config.toml
attn_scale = 0.177
schedule = "wsd"
decay_shape = "linear"
Each number is 128 + 24 x the weight over its row's rms, rounded and kept within 0 to 255. Layers, rows and columns count from 0. The size above them is the row's rms in percent of the matrix's.

# layer 14 MLP up, 640x160, rms 0.162, rows 131-173, columns 0-159
size [ 88  95  89 109  94  99 102  96 104  96  94 121  99 106  96 100 104  94  98 102  97  92 104  95 103  99  96  98  98 110  97 101  98  98 106  93  93 102 107 100  95  99  99]
[[103 122 198 114 114 126 109 130 143 116 136 128 143 113  73 139 127 151 132 157 130 145 168 157  85 128 152 140 129 131 157 160 144 121 132 114 137 133 103 173 127 186 115 125 195  84 128 104 104 153 140 174 120 124 110 112 109 120 144  96  88 150 184 145 100 109 119 125 137 114 136 156  85  90 117 123 107 118 153 126 112 122  78 140 122 140 151  92 139 146 120 127 135 132 124 124 129 133 102 126 134  97 159 123 132 175 144 110 106 113 125 117  82 147 146 143 147 118 139 105 103 143 121 164 159 118 137 161 101  94 148 108 129  97  82  88  91 104 110 120 123 130 135 116 148 100 151 104 146 130 141  82 109  84 131 118  73 147 115 139]
 [159 130 143 116 179 143 119 130 118 118 106 103 134 136 140 136 143 167 125 116 150 157 137 154  69  91 143 126 105 141 153 149 149 139 145  91 149 167 124 161 151 123 122 144 160 139 107 140 123 163 132 135 105 128 129 105 152 135 162 123 128 134 162 114 133  98 123 101 148  86 124 139 116 124 160 153 150 143 135 121  89 134  84  93 141  68 116  89 118 137 112 122 150 135 145 123  88 143 129 163 120 100 173  89 156 158 188 120 149 118 103 158 132 127 118 143  71 130 131 122 165 158 127  97  82 128 152 150  86 150 175 117 178 110 124 140 137 172 111 102 149 144 146 102 140 117 131 127 123 151 146 137 124 104 105  97  87  99 135  95]
 [149 144 104 122 149 151 133 104 106 148  98 141  76 114 109 126 117 142 151 140 143 149 132 148  87 157 130 110 115  92 118 145 112 101  92 137 121 113 150 111 105 123 152 131 180 162 105 110 119 144 163 128 116 121 120  92 113 141 125 151 127 123  68 125 196 137 157 137 168 145 146 144 175 143 123 143 122 149 117 123 154 133 130 146 132 140 134 147 115 112 175 144 117 189  94  89  86 121 103 114 117  84  83  95 115 159 115 114 101 114 125  96 176 145 128 106 148 157 145 135 135 132 140 150 138 127  85 133 169 100 154 117 105 125 125 117 150 105 115 105 142 137 128 155  96 124  93 111 119 133 104 148 144 190 129 111  95 118  90 169]
 [133 152 127 146 143 107 150 170 128 132 137 133  97 134 102 119 117 124 113 169  68 145  86 130  99 113 118 173 126 108 121 131 123  98 146 104  91 134 108  56 144 134 127 123 112 148 105 145  85 121 138 137 127 124 129 122 119 142 129 147 123 116  65  91 113 145 133 104 106 141 136 152 151 102 138  86 162 106 139 129 142 161 151 137 119 137  78 130 151 141 173 167 156 137 132 119 168 130 110 134 127 179  76 144 121 136  73 113 138 126  96 141  81 168 176 134 158 141 144 107 131 100 139 143 160 140 118  80 191 113 150 161 136 144 118 127 129 139 107  98 148 156 143 145 140  97 127 103 108 131 101 146 135 150 135 108 118 153 147 131]
 [123 113  89 149 129 134 114 122  81 180 106  87 159 126 115 160  98 133 132 115 110 102 132 133 111 108 172 153 129 133 142 143 101  93 136  73 125 125  70 164 117 146 101 121 109 155 115 154 169 119  92 136 120 117 111 119 108 148 128 129 152 128  98 148 137 111 114  94 128 117 131 106 171 164 136 110 104 121 140 138 123 105 154 163 156 120  95 135  90  97 138 159 158 143 149 142 121 137 142 162 118 160 123  84 155 127 122 149 118 101 119 105 133 106 128  92 118 142 104 118  96 126 150 150 119  69  93  73 124  83 132 112 128 129 126  79 130 112 112 106 142 162 143 123 158 130 125 117 147 191 107 153 113  91 145  93 144 106  92 133]
 [137 125 163 156 151 145 128 140  91  87  91 167 114 170 145  76 174 143 156 113 153 135 131 168 122 143 153 124 131 110 132 139 126 106 129 135  96 168 141 124 124 158  97 144 106 136 124 146 125 118 123  86 137 103 114 150 119 156 129 108 150  68 154 143 135 133 112 131 166 147 119 106 123 135 126 114  99 113 124 151 140 144 128 175 142 115  58 134 111 192 134 140 106 135 172  74 135 132 104 121 178 140 107 136 129 120 115 154 121 155 105 129 152 149 108 152 128 148 145  95 102 105 186 132 128 119 131 122 160 125 149 106 165 117 155 127 134 144 134 112 151 163 148 141 126  77 178 153 118 141 124 152  85 135 147 151 158 137 123 103]
 [112 121 135 138 175 126 106 152 130 132 117 113 109 134 129 121 134 161 116 103 169 154 142 178 104 113  94 102 173 159 103 148 134 101 138 124 125 157 162 144 149  94 150 126 166 111 143 156 118 151 122 141 100 120 112 117 106 143 104 165 147 162 163 152 122 113 157  93 135 109 160 101 151 121 164  82  93 132 103 105 133 148 100 170  86 177 114 146 108  94 126 147  89 133 123  90 127  93 125 133 105 101 105 134 113 128 164 126 131 140  95 104  99 127 109 130 123 133 107 122  98 107 145  93 116 100  55 176 135 126 150 129 114 104 100 140 116 125 111 180 161 111 141 149 121 138 110 148 156 160 133 151 148 160 151  93 150 149 142 141]
 [110 143 109 141  96 122 135 139 149 123 101 107 145 127 118 137 116 122  98 150 135  82  84 119 154  86 109 114  87 120 126 113 146 129 113 121 118 127 124 109 149 159 122 160 143 141 149 160 156  72 125 129  67 119 137 121 125 136 161 187 118 128 124  87 130  93 120 132 129 133  72 117 136 128 166 141 124 140 127 121 117  82 123  94 112  75 146 178 155  92  99 103 136 135 123  86 121 117 117 143 118 127 163 130 194 136 129 109 119 171 123 122 149 112 196 171 127 108 110 101 127 147 138 136 101 155 154  94 167 153  75 114 136 119 154 129 124 111 147 155 130 134 129 134 136 160 150 153 113 120 175 133 136 137 111  93 126 158 111 112]
 [155 126 104  69 126 133 133 110 109 136 185 134 153 116 107 108 146 110 131 115 157 122 102 124 151 134 120 109 153 119 143 145 130 126 131 148  97  97 209 129 148 130 119 159 137 115 102 114 110 141 169 153 131 118 115 101 130 167 134  78 140  90 137 114 116 138 108 128 121 112 139 153 115  99 159 101 125 107 132 126 170 165 163 142 121 119 115 115 121 159 152 110 108 160 118 138 168 153 149 115 124 173  80 166 130 121 148 159  98 136 138 136 102 105  93 131 113 128 109  97 110 124 117  85 121 131  86 152 140 168 106 141 123 156 114 155 132  95 113 152 149 136 165 143 142 164 155 106 138 171  90 137 138 117  85 122 188 139 112  82]
 [126 169  99 128 140 114 138 111 156 145 107 171 131  91 165 111  85 169 123 134 138 117 151 128 137 103 158 124 129 120 164 156 103 105 114 131 156 125 130 125  95  56 157 124 127 150 130 154  90 173 150 129  95 114 120 139 139 110 110 159  90 120 188 123 129 123 155 146 133 116 108 120  99  98  97 143 128 109 153 128  94 112 147 141 118 120 144 134 157 124 137 112 135 178 143 157 148 161 151 137 108 104 131 122 136 136  95 106 107 117 139 106  83 149 110  79 108  92 142 109 119  93 119 109 117 138 128 137  89 160 116 126 144 136 155 121 138 117  72 104 139 124  73 139  49 130 133  99  95 158 137 135 106 156 134 163 114 129 128 146]
 [138 141 115 140 120 153 135  90 154  98 147 114 100 114 142 154  89 113  90 155  86 100 166 138 140 146 135 135 117 109 182 150 154 119 107 139 138 102  77  94 155 113 138 134 181 142 126 116 165  65 132  93 146 158 102 136 160 123 149 122 149 143 141 156 132 110 155 130 148 130 119  91 114 100 145 114 141  85 135 151 157 152 136 165 140 110 173 105 160 188 156 139 125 131 117 119 147 149  97 166 135 131 132 129 122 152 129 126 168 154 112 144 115 145 127 171 126 114 146 126  93 115  76 145 124 147 119 126 118  69 140 116 167 126 105 123 103 125 171 149 100 165 114 140 140 128 131  98 152 126  95 142 139 143 135  86 156 135  96 126]
 [155 117 123 163 124 137  84 132  98 130 150 151  93  95 158 146 167 143 164  81 145 145  92 124 164 110  97 124 120 155  77 132 161 134 115 106 141 118 133 147  98 129 157 131 145 177 192 150 137 141 136 160 130 136 154 145 126 105 117 119 119 104 126 101 147 104 170  98 137 186 160 155 170 105 111 123 129 134 145 112 115 126 152 114 142 145 124 146 163 157 135 112 127 115 127 111 159 147 118 102 107 167 109 175  93  93 133 126 119 145 148 113 128  89 103 149 123 101 158 138 139  95 103 155 163 176 125  69 113 123 118 157 137 141 168 158 160 118 138 123 134 111 118 103 122 116 111 113 126 128 130 166 154 147 109  91 109 135 112 159]
 [182  97 137 131 130 101 110 102 136 129 130 119  97 157 130 106 154 109 105 150  84 162 145 117 145 196 148 115 133 147 168 153 143 145 138  94 131 157 131 127 114 101 121 128 116 138 155 136 112 142 120 120  91 155  94 149 103 117 135 138 132 110 188 165 150 143 114 139 168  60 159 180 135 153 122 130 122 117 130 125 121  97 106 148 135 120  95 109 156  87 110 171 115 123 131 154 136 123 136 123 128 154 151 122 154 122 152  92 126 126 113  95 114 167 148 159 135 101 173 122 158 103  69 124 102 134 133 121 116 145  90 124 154 109 108 150 116 103 126  99 137 142 129  81 175 120 141 140 109 113 102 138 137 133  92 165 143  93 154 150]
 [158 107 117  99  87 154 102 125 121 102 107 125 134 144 165 130 145  78 107 113 164 121 148 149 176  98 108 152 114 134 140 145 166 145  98 146  85 103  86 134 143 127 145 116 141 141 153 143 128 103 167 146 169  82 158 141  97 143 121 108  87 111 169 141 128 135 135 122 150 106 112 148  96 118 161 111 123 123 139 142 126  88 110 118 125  88 117  96 132  88 114 141 172 153 122 161 150  96 114 109 107 117  92 163 138 135 131 151 128 121 123 133 137 127 181 130 198 121 109 167 127 148 121 156 178  92 120 129 125 129 142 103 115 150 146 101 136 113  99 105 161 118  86 116 120 146  88 123 128 159 121  83 127 105 136 135 134 101  95  96]
 [119 133 173 133 118 126 110 156 119  89 124 186 158 160 149 129 133 107  82 156 147  79 106 112 112 117 100 119 122 129 110 107 121 115 148 149 118 100 129 167 111 158 115 104 114 138 132 109 150  93 155 124 124 102  97 126 124 148 141 111 115 103 112 133 135 154 108 134  94 142 106 125 130 125 147 125 159 121 153 140 120 137 144 138 108 150 135 151 188 163 120 152 132 175 160 119 146 158 176  80 132 115 106 101 102 170 117 119 124 123  98 110 137 164 121 109 149 144 120 135 110 104 105  98 164  96 113 135 134 102 142 107  87 132  60 162 105 170 119 147 167 124 146 127 118  91 149 104 123 111  73 120 172 129 132 117 108  87 125 176]
 [130 108 147 152 132 121 130 140 100 104 100 133 130 122 108 126 141 132 111  97 133 158 145 132 134 138 100 145  80 102 110 107 107 100 109  84 106 162 138 146 139  97 152 111 144 134 128 119 128 131 155 131 120 139 125 140 109 118 152 134  95 120  73 159  97 131 159 166 108 135 135 124 130 149 137 118 141 153 138 113 152  85 121 146 120 127 114 107 189 147 152 130 121 118 142 122 146 122 165 120 126 138 158 123 121 166 174 122 140 110 144 131 123 143 115 160  72 111 154 144 118 104 120 185 177  74 130 133 190 107 110 132 169  95 111 151 122 110 182  93 160 117 125 137 118  89 188 143 139 117 154  86 142 118  86 144 171 156 107  95]
 [ 97 108 159 141 128  71 116  63  91 103 131  74 119 109 141 129 150 114 147 117 163 111 153 136 115 161 124 148 106 126 146 112 155 167 124 126 171 128 185 138 145 127 159 131 165 131 188 140 127 134  89 124 140 111 169 127 138 132 140 136 147 124 141 115 108  98 111 169 143 102 140 126 126 101 116 120 151 129 127  89 142 119 129 120 134 100 128 129 157 169 140 106  90 132 131 146  90 114 189 119 105 146 145 109  92 137 114 104 128 127 115 132 129 149 145 149 172 167  85 146 123 115 128 141 116 119  77 146 103 148 101 180  79 115 120 142 155 143 100 149 128  99  99 116 182 120 127 136 138 125 146 159 137 128  82 135 104 132 132 120]
 [105 153 116 116 161 140 120 158 113  95 147 131 120 113 190  93 173 118 103 117  73 166 130 148  88 175 109 172 151  96 117 117 111 133 174 110 131 107 127 129 114 134 133 128 128 161 146 160 107 123 100  98 123 140 106 133  83 104 108 120  96 126 106 153  88 137 149 161 139 170 126 142 132 147 124 156 111 134 119 132 104 119 117 157 125 125 127 127 122 125 143 131 116 111 138 122 118 174 203 124 133 173 110 166 142 115 120 130 166 140 140 172 132 124 148 106 140 133 186 131 166 140 127 104 147 117 170 139 141 156  94 112 143 108 139 117 154 113 113  95 104 115  79  93 165 128 151 119 129 100 131 131 189 132 104 129 135  95 130 124]
 [121 143  87 130 130  89 159  94 137  92 122 140 135 172 109 125 131  74 120 165 123 131 105 148 108 164 161 146 186 157  84 122 119 133 139 155 142 146 114 104 149 104 100 109 130  97 106 150 117 162 128 131 141 129 108 148 150 152 112 128  87 134 137 118 164 102 159 158 127  93 100 122 138 125 112  67 100  96 109 140 113 142 131 138 117 145 158 138 117 126 166  83 139 114 168 144 149 158 118 178 141 165 118 148 127 118 174 131 140 155 116 111 133 119 113 158 139 104 118 133 136 131 151 138  93 131 139 107 146  89 118 177 141 147 103  98 160 135 134 121 157 122 120 152 143 139 108 170 127 137 157 152 159 146 156  73 101 166 160 100]
 [118 109 138  96 139 131 104 150 140 152 109 127 104 108 156  81 176 101 134 166 174  98 119 122 144 152 129 177  99 124 168 105 132 120 129 109 139 154 135 124 103  92 144 139 147 153 168 116 146 149 126 108  92  93 129  89  95 139  98 138  45  98 187 107 157 135 105 141 126 111 122 154 141 105 155 111 177 123 156 106 136  99 138  96 128  88 133 114  86 153 132 130 113 132 102 114 126 163 116 109 133 129  89 144  90 118  82 119 127 135 115 111 140 147 113 118 159 127 131 145 134  88 112 123 132 113  99 106 108 118 144  96 143 121  98 151 136 122 106 124 138 106 119 110 132 116 140 110 114 155 141 159 128 149 155 151 146 105 158 199]
 [137  95 126 137 125 166 155 174 116 156 163 128  93 136 104 110 125 104 148 177 136 130 160 142  82  79 117 122 149 107 161 125 104 144 142 104 102 136 101 142 105 124 165 126 160 105 133 145 158 118 112  99 138  75 150 138 134 126 105 153 134 131  88  94  72 122 149 102 109 109 183 106 122 132 158 127 110 100 159 127  97 138 164 143 146 177 148 149 115 156 152 144 158 146 123 125 141 110 142  97 133 102 120 180 125 123 139 110 138 145 151 146  95 129 146 111 157 117 181 123 142 132 149 112 157  93 148 114 104 119 121 165 124 141 117 139 177  85 146 148 127 113 107 147 149  80 122 121 141 146  83 122 152 126 113 111  81 134 126 112]
 [129 137 129 103 100 139 133 121 147 121 157 126 114 117 130 151 101 136 115 116 156  97 113 138 153 111 122 112 110 129 149 149 114 170  87 132  84 123  85 117 127 121 133 135  60 111 161 135 112 164 132 129 187 160 149 118 135 128 116 132 131 141 134 157 112  79 118  83 103 150 130 111  66 134 160 125 153 135 172 134 133 115 143 121 171 124 136 125 111 119 138 114 127 112 106  97 103 149 126 166  95 114 116 171 151 107  93 158 156 103 160 118 161 105 153 150 105 115 181 144 140 113 119 127 104 183 147 141  92 128 143 114 117 116  97 137  89 121 106 127 168  96 167 106  90 152 102 119 107 124  94 122 155 120 152  89 117  95 129 169]
 [125 120 154 166 172 120 157 125 126 128 135 146 124 164 153 116 143 112 125 147 105  92  99 119 117 131 191 123 175 100  98 118 132 170 131 133 152 156 174 112 106  72 177 153 127 116 171 125 110 128 125 123 158 160 164 117 153 111 146 126 125 123 124 137 136 124 127 155 153 128 100 115 145  99 104 156 113  83 161 140  91 131 197 118 127 117 144 151 121 138 165 121 140 145 151 105 141 132 156  77 161 123 125 133 124 119 146  54 151 127 131 141 130 126 102 130 119 130 170 193 118  85 119 138 156 119 141 121 108 143 115 101 145 159 108 144 109  83  85 113  74 127 137 142 142 120 119 130 146 148 129 146 145 115 115 122 136 141 110 141]
 [113 117 141  97 147 135 100  83 104 128 133 123 131  78 130 117 149  95 113 118 136  76 117 114 131  75  93 121 113 101 130 168 115 140 128  86 128 103  98 140 123 114 144 147 105 161 135 156 147 158 164 111 117 150 124  99 126 155 121 124 114 121 107 113 161 115 169 135 131 106 113 138 121 139 101 140 115 146  72 119 126 155 142 137 112 154 144  92 162 100 121 149  99 109 108 213 113 124 167 164 123 143 114 152 143 173 167 114 154 100 113 118 127 151 123 124 143 125 137 149 165 129 117 142 182 129 133  97 127 114  86 110 119 112 105  82 131 125 153 152 102 162 109 154 127 133  83 103 106 144  97 124  98 145 133 144 121 190 107 133]
 [103 141 148 103 141 120 139 103 106 153 122 128 102 120 101 104  99 122 122 118 132 146 133 137 135  78 169 120 108 142 143  93 137  84 109 141 147 101 114 114 125 128 115 141 135 120 136 103 145 148 132 181 142 111  99 108  93  91 172 171  88 157  71 134 143 119 107 121 157 142 180 130 159 163 110 142 128 119 152 120 166 143 143  73 117  75 141  79 137 133 129 195 149 141 155 151 150 119 129 143 144 125 124 139  88 125 145 125 138 146  93 110  99 131 122 154 100 123 121 173 148 115 129 147 127 126 128 113 152 124  94 133 157 156 140 102 105 119 110 150  94 111 112  99 130 141  76 108 136 183 131 133 158 147  91 148 140 171 115 155]
 [121 120 139 113 114  85 115 102 158 120 155 144 109 131 108 161 134 109 127  96 113 129  89 119 166 158 146 135  73  79 126  94 143 158 142 142 188  83 137 129 136 115 148 155 141 130 155 110 143 161 158 123 179 112  89  97 109 172 115 129 134 138 119 104 155 136 123 128 123 113 153 136 105 128 128 129  87 117 115 137 174 114 123 131  87 147  97 148 104 157 116  97 140 130  94  98 105 133 147 112 136 127  95 121 140 137 131 165 121  76 146  88 121 149 120 146 118 149 137 159 165 147 100 149  96 134  93 103  95 163 119 116 144 183 149 111 138 123 108 113 142 123 144 165 144  86 144 106  91 106  87 135 148 141 163  84 130 123 151 121]
 [112 112 145 147 124 124 147 106 112 149 161 111 126 108 126 119 138 139 113 111 122 120 153 143 187 163 114  93 174 121 115 131 114 170 161 147  83 133 158 114 148 125 143 117 110 134 141 154 129 106 172 125  81 150 117 107 115 117 142 125  95  84 118 113 126 218 117 106 155  93 128 135 153 172 132  90 126 104 151 109  86  84 117 122 126 139 149 153 171 111 106 149 153 138 133 158 124  78 108 120 143 124 110  84 121 105 141 132 140 112  98  99 138 141 183 128 200 114 117  98 138 103 111  91 121 130 130 139 154 120 115 132 174 127 101 130 129 128 132 154 121 116 114 154 183 142 112 130 134 113 112 134 115 135 132  83 125 125 102 140]
 [ 96 144 123 111 193 125 114 138 153 192 124 133 102 164 157 121 119 109 129  98 126 156  84 132 147 120 142 133 154 101 157 147 108  85 182 151 124 157 192 138 105 116 120 133 122 101 124  78 110 118 142 104 132  97 132 128 151 134 136 147 119 127 134 155 138  89 135 150 179 125 136 130 112 100 145 137 168 161 112 122 108 147 146  80 130 100 132 129 120 101 132 122 146 147 142 146 161 128 114 101 136 133 114 153 135 113 114  92 148 118 126 119 111 126 131 167  77  95 105  83  80 182 141 171 101  88 100 155 148 144 124 107 123 138 143 149 150 150 138 102 100 114 118 107 111 128 115 128 159 158 108 156  97 145 128 140  91 136 152 111]
 [170 130 160 105 129  92 145  91 115  94 151 116 107 117 142 138 178 135  98 133 120  93 145 164  82  84 149 131 136 124 106 119 111 124 164 105 162 102 140 137  72 104 134  89 154 156 143 126 122 144 141 116 141 110 126 113 146 153 136 132  75 133 146 135 117 140 111 105 110 140 119 100 147 143 103  91 109 108 126 127  93 137 117 153 100 158 114 169  94 127 116 145 167  89 127 137 131 162  95 178 137 104 105 125 126 138 111 154 122 111 126 121  97 104 127 127 121 103 119 120 175 124 137 200 136  97 106 114 162 104 144 140 158 138 129 133 169 156 101 150  96 138 117 116 116  74 135 100 126 110  85 119 134 124 132 174 101 114 147 174]
 [185 146 145 121 150 106 153 179 107 114  75 160 109 135 160 128 144 103 117 116 146 162 201 146 124 118 147 150 114 108 133 131 160 129 111 142 108 175 132 121 139 111 156 130 116 130 122 121 129 118  99 125 153 128 137 136  94 150 133 116 152 126 167 128 134  84 119  69 158 138 130 152 122 110 135 166 148  61 129 118 124 160  88 116 122 134 120 108 168 141 119 133 121 112 162  93 117 111 144 194 112  91 124 151  84 143 142 155 124 125  96 140 175 116  98 127 117 152 100 139 123 111 109 158 131 129 105  91  99 115 132 151 129 130 145 158 147 138 120 119 133 154 119 124 123 109 101 119 159 110 122 155 127  98 142  69 103 169  92 119]
 [107 166 146 117 125 145 154 124 169 145 117 127 147 125 165 120 116 117 147 104 132 135 157 121  61 129 151 148 131 163 120 116 107 160 175 162 129 111 111 133  97 131 206 109 154 130 131 108 130 140  92 124 118 113 123 134 125 127 101  83 152 119 111 130 135 144 142  99 142 116 121 113 154 153  77 121  82 133 156 124 134 123  94 100 154 187 146 123 116 151 155 101 118 162 136 120 187 116 145 166 123 120  67 152 120 161 143 106 140 135 145 157  95 131 144  66 141 125 125  76  74 151 141 156 127 111 113 138 144 127 153 129 138 143 127 133 116 135 119 100 154 102 137 148 156 141 142 146 141 103 117 166 134 140 139 147 133 102  90 151]
 [112 135 126  79 150 109 132 102 109 142 106 133 119 124  90 145 108 140 118 128 115 128 127 155 159 149 156 108 140 117 159 132 105 136 102 144 155 107 138 133 123 125 172  87 130 142 114 114  96 139  94 134 135 126 109 140 106 134 137 150 131  98  70 109  86  77  99 140 122 116 116  77 167 113 100 115 149  93 130 136 162 157 163 144  80 153 114 137  99  93  85 140 128 164 108 184 171 172 129 158 128 146 108 150 126 149 126 148 135 130 123 121 158 144 112  80 120 124 136 145 133 162 101 101 110  75  93 105 116 147 109 135 137 139 162 110 115 136 108 129 172 115 153 163 107 155 135 127 134 145 114 126  60 172 119 134 136 106 137  99]
 [162 165 128 117 151 101 175 115 170 111 129 143 143 159 138 119 143  93 134 141 114 101 155 180 138 125 147 147 144 139 136 144 155 104 136 171 149 128 136 125 111  86  83 143 120 107 143 145 108 127 171 184 193 129 134 108 132  93 101 117 121 157 137 127 136 111  86 142 138 110  68 162 131 162 169 143  94  79 103 133 105 147 120 130 134 106 128 152 120  64 147 150 140 129 124 115 101 112 123 113 154 125 113 105 117 101 189 149 111 123 101 127 127 113 111 130  88 135 108 166 148 178 148  91 142 138 142 126 116 115 102 121 138 138 132 139 164 152 145 120 115  98 110 135 118 139 136 125 153  97 106 132 181 136 133 152 145  93 131 139]
 [130 176 175 116 120 107 137 117 143 158 112  94 130 112 135 206 131 147 131  94 113 122  95 124 164 156 148 113  91 138 111 141 134 129 139 122 155  87 126 143  93 159 151 138 104 166 114 120 166  96 148 123 108 179 126 156  99 115 149 125 162 162 157 114 157 137 137 109  87 143 135 181  98 125 130 145 132 128 151 120 117 152 158 135 140 118 113 110 118 147 138 101 152 129 136 163  98 136 145 102 121 115 117 163 115  89 143 153  89 156 134  80 127 101  83 162  93 106 148 155 134 105 161 134  74 126  99 123 132 179 155 129 146 125 124 150  85 127 146 129 103 110 123 119 105 157 134  93 115 148 123 112  92 117 118 117 145 154 139 153]
 [162 104 100 148 141 127 174 141 156 156 189 126 146 107 183 133 129 115 150 132 133  99 114 118 161  75 129 139 126 141  96 136 126 120 145 126 159 140 153 103 130 111 143 137 182 123 140 121 216 100  93 137 161 158 121 152 146 120 138 102 141 124 150 144 123 128  98 112 115 143 140 123 126 102 137 157 148 139 108 113 136 152 159 143 131  90 119 134 147 127 137 177 147 125 167 109 126 113 131 118  88 127 112 152 101 175 135 122 126 146 118 125 163 132 105 136 143 161  76 102 134 129 130 139 118 133 102 110  75 124 136 158 149 161 139 109 104  97 109 114  91 150 162 107 142 130 124 115 126 116 126 165 138 108  72  67 164 136 117 149]
 [116 153 146 155 170 101 120 142 110 165 149 140  86 118 146 183 126 101 118 124 150 143 102 149 118 139 118 139  71 128 113  88 154 142 119 135 137 135 126 148 116 123 148 142  99 121 117 157 143 125 156 141 140 160 103 107  85 127 124 133  80 127 142 124 170 122 117 158 167 157  95  77 109 144 164 106 165 110 129 140 160 139 143 142 149 148 142 134 111 162 128 126 159 136 113 144 162 113 123  56 166  99 148 144 121 120 154  99 132 140 111 140  92 161  95 128 118 136  98 100 130  72 113 163 146 145 111 115  78  88 120 158 166 156 118 124  98 111 149 143  95 110 166 165 115 161 129 123 151 132 105 148 136 141 144 118 109 112 102 144]
 [ 81 116 104 132  91 164 138 115 119 160  95  68 144 150 157  67  87 125 172 120 155 121 128 114 141 122 139  87 149 140 129 121 103 127 164 137 147 108 114 163 152 118 167 132 103 169 129 107 109 132 147 128 135 131 151  89 140 150  98 116 141 103 162 118  98 110 108 107 112 102 165  98 105 155 140 130 149 138 152 133 149 120 137 120 144  95 115 107 146 111 138 159 110 133  91  94 117 146  89 127 119 119 146 114 160 140 135 109 140  92 105  69 124 157 133 107 110 129 117 188 143 137 106 153 116 138  71 135 119 122 128 123 123 103 121 108 113 149 148 155 164 150 119  73 110  97  91 117 137  97 148 149 123 138  89  84 140 141 108 113]
 [ 80 153 162 120 126 118 114 142 130 110 132 119 103  92 145 128 146 146 149 168 147 171 126 138 124 137 161 114 115 171 171 123 103 111 108 138 154 111 118 137 142 115 143 101 137 172 146 172 112 118 102 131 127 168 110 159  80 146 136 136  98 145 155 150 134 102 145 150 161  84 153 160 104 131 114 158 145 157 117 130 150 107 103 129 131  99 179 139 183 113 137 136 107 138  91 108 109 201  92 148 144 110 109 149 118 138 127 130 128 126 140 150 167 121 178 189 128  77 121 101 127 123 130 127 133 127 152 123 147 100 144 134 124 138 101  77  92 130 142 137 161 121 119 120 132 135 124 111 149 115 166 115  74  93 158 136 133 110 135 120]
 [148 137 123 172 116 119  99 129 138 124 100 160 162 124 150 115 129  92 160 104 123 121 142  91 179 120  68 141 150  99 119 173 134  93  89 127 107  65 151 111  84  91 101 124 136  80 106  79 152 129 146 132 154 110 169 122 156 124 136 151  96 179 128 138 130 109 111  75 129 160 118 152 140 133 135 113 133 122 121 112 109 139 132 117 157 132  93 125 144 118 130 100 145 113 158  80 143 157 145 139  98 106 171 156 152 122 115 128 114 146 105 112 132 148 110 113 143 145  97 132 120 136 124 151 123 124 113 145 119 106 135 135  97  88 114 105 157 156 102 106 108  94 197 116 106 115 143  94 121 142 116 146  91 139 114 126 111 138 144  94]
 [141 172 121 141 124 138 137 140 124 131 103 130 126 138 129 121 119 131 111 120 138 149 118 167 150 189  95  93 164 171 127 174 123 120 124 163 119 114 115 111 158 130 118  80 118 113 107  97 115 192 120 151 131 117 105 151 112  94 118 121 116 106 132 100 128 117 140 127 124 109  91 164  89 128 108 123 150 160 162 132  98 127 170 121 155 123 125 140 126 132 110 154 150  76 186 142 108 119 136 125 151 132 120 131 123 131 122 155 152 115 137 184 143 112  66 126 117 100 136 149 143 128 137 129 133  99 158 134 125 101 129 118 140 101  90 144 115 150 129 148 163  69 127  79 102 162 127 120  96  75  77 103  78 119 117 114 141 150 162 133]
 [138 138 120 129 149 128 119 131  77  94 146 112 150 144 146 121 141 121 111 126 126 104 104  73  67 155 170 197 139 128 132  96 138 153 107 172 142 120 141 123 129 151 105 116  95 124 129 118 110 162 129 160 187 142 129 139 128 142 137 134 114 117 164 106 131 104 148 152 141 129  87 132 126 120 138 155 127  95 105 122 151 136 162 131 143 166 152 156 160  98  90 117  95 111  92 131  94  87 159 113 118 116 113 138 103 121 128 154 118 153  99 122 136 144  86 130  99 173  89 142  93 116  63 109  82 127 112 115 108 137 107 120 170 133 134 155 120 124 150 157 127 118  92 133 128 169 139 176 130 139 128 116 133 117 108 142 103 162 152  97]
 [129 123 152  68 144 148 148 115 116 150 126 141 132 150 137 125 122  89  84 147 103 122 130 125 124 145  94 105 143 146 112 138 130 187 135 148  83 152 100 122 152 125 131 141  94  67 103 120 152 130 137 121 108 138 127  98 135 134 111 128 147 130 154 152 122 101 160 120 132 147 123 106  84  99 125 135  82 140 102 124 126 147 142 107 134 109  65  99 120 118 134 129  88 121 115 110 113  64 139 133 109 143 184 108 181 122 157 120 127 158 160 163 118 110 152 192 110 110 136 140 162 106 120 153 165 135 129 120 134 129 100 165 158 165 139 142  83 161 134 122 158 104 139 128  70 118 123 157 130 122 126 120 139 101 103 136 118  98 165 118]
 [139 103 116 153 126 173 164 146 112 174 134 139 134 113  99 134 142 123 126 121 108 132  73 102 113 122 132 145 132 145 144 123 161 172 139 158 101 152 127 170 120 176 158 167 126 100 133 176 151  92 108 155 123 141 119  79 110 107 118 136 152 138  93 126  70 112 140 113 144 113 148 133 137 145 125 140 112 123 125 145 134 158 124 102 100 123 137 146 132 134 116 155 142 136 109 121 134 122  97 151 138 172 162 141 143  86 140 155  93  97 137 122 121 111 132 139 145  90 113 101  85 154  80 172 138 171 116 172  82 148 140 115  91 168 129 150 148 118 150 105 136 115 167 132 145 141 131 125 159  70 145 141 110 104 133 142 175 161 111 110]]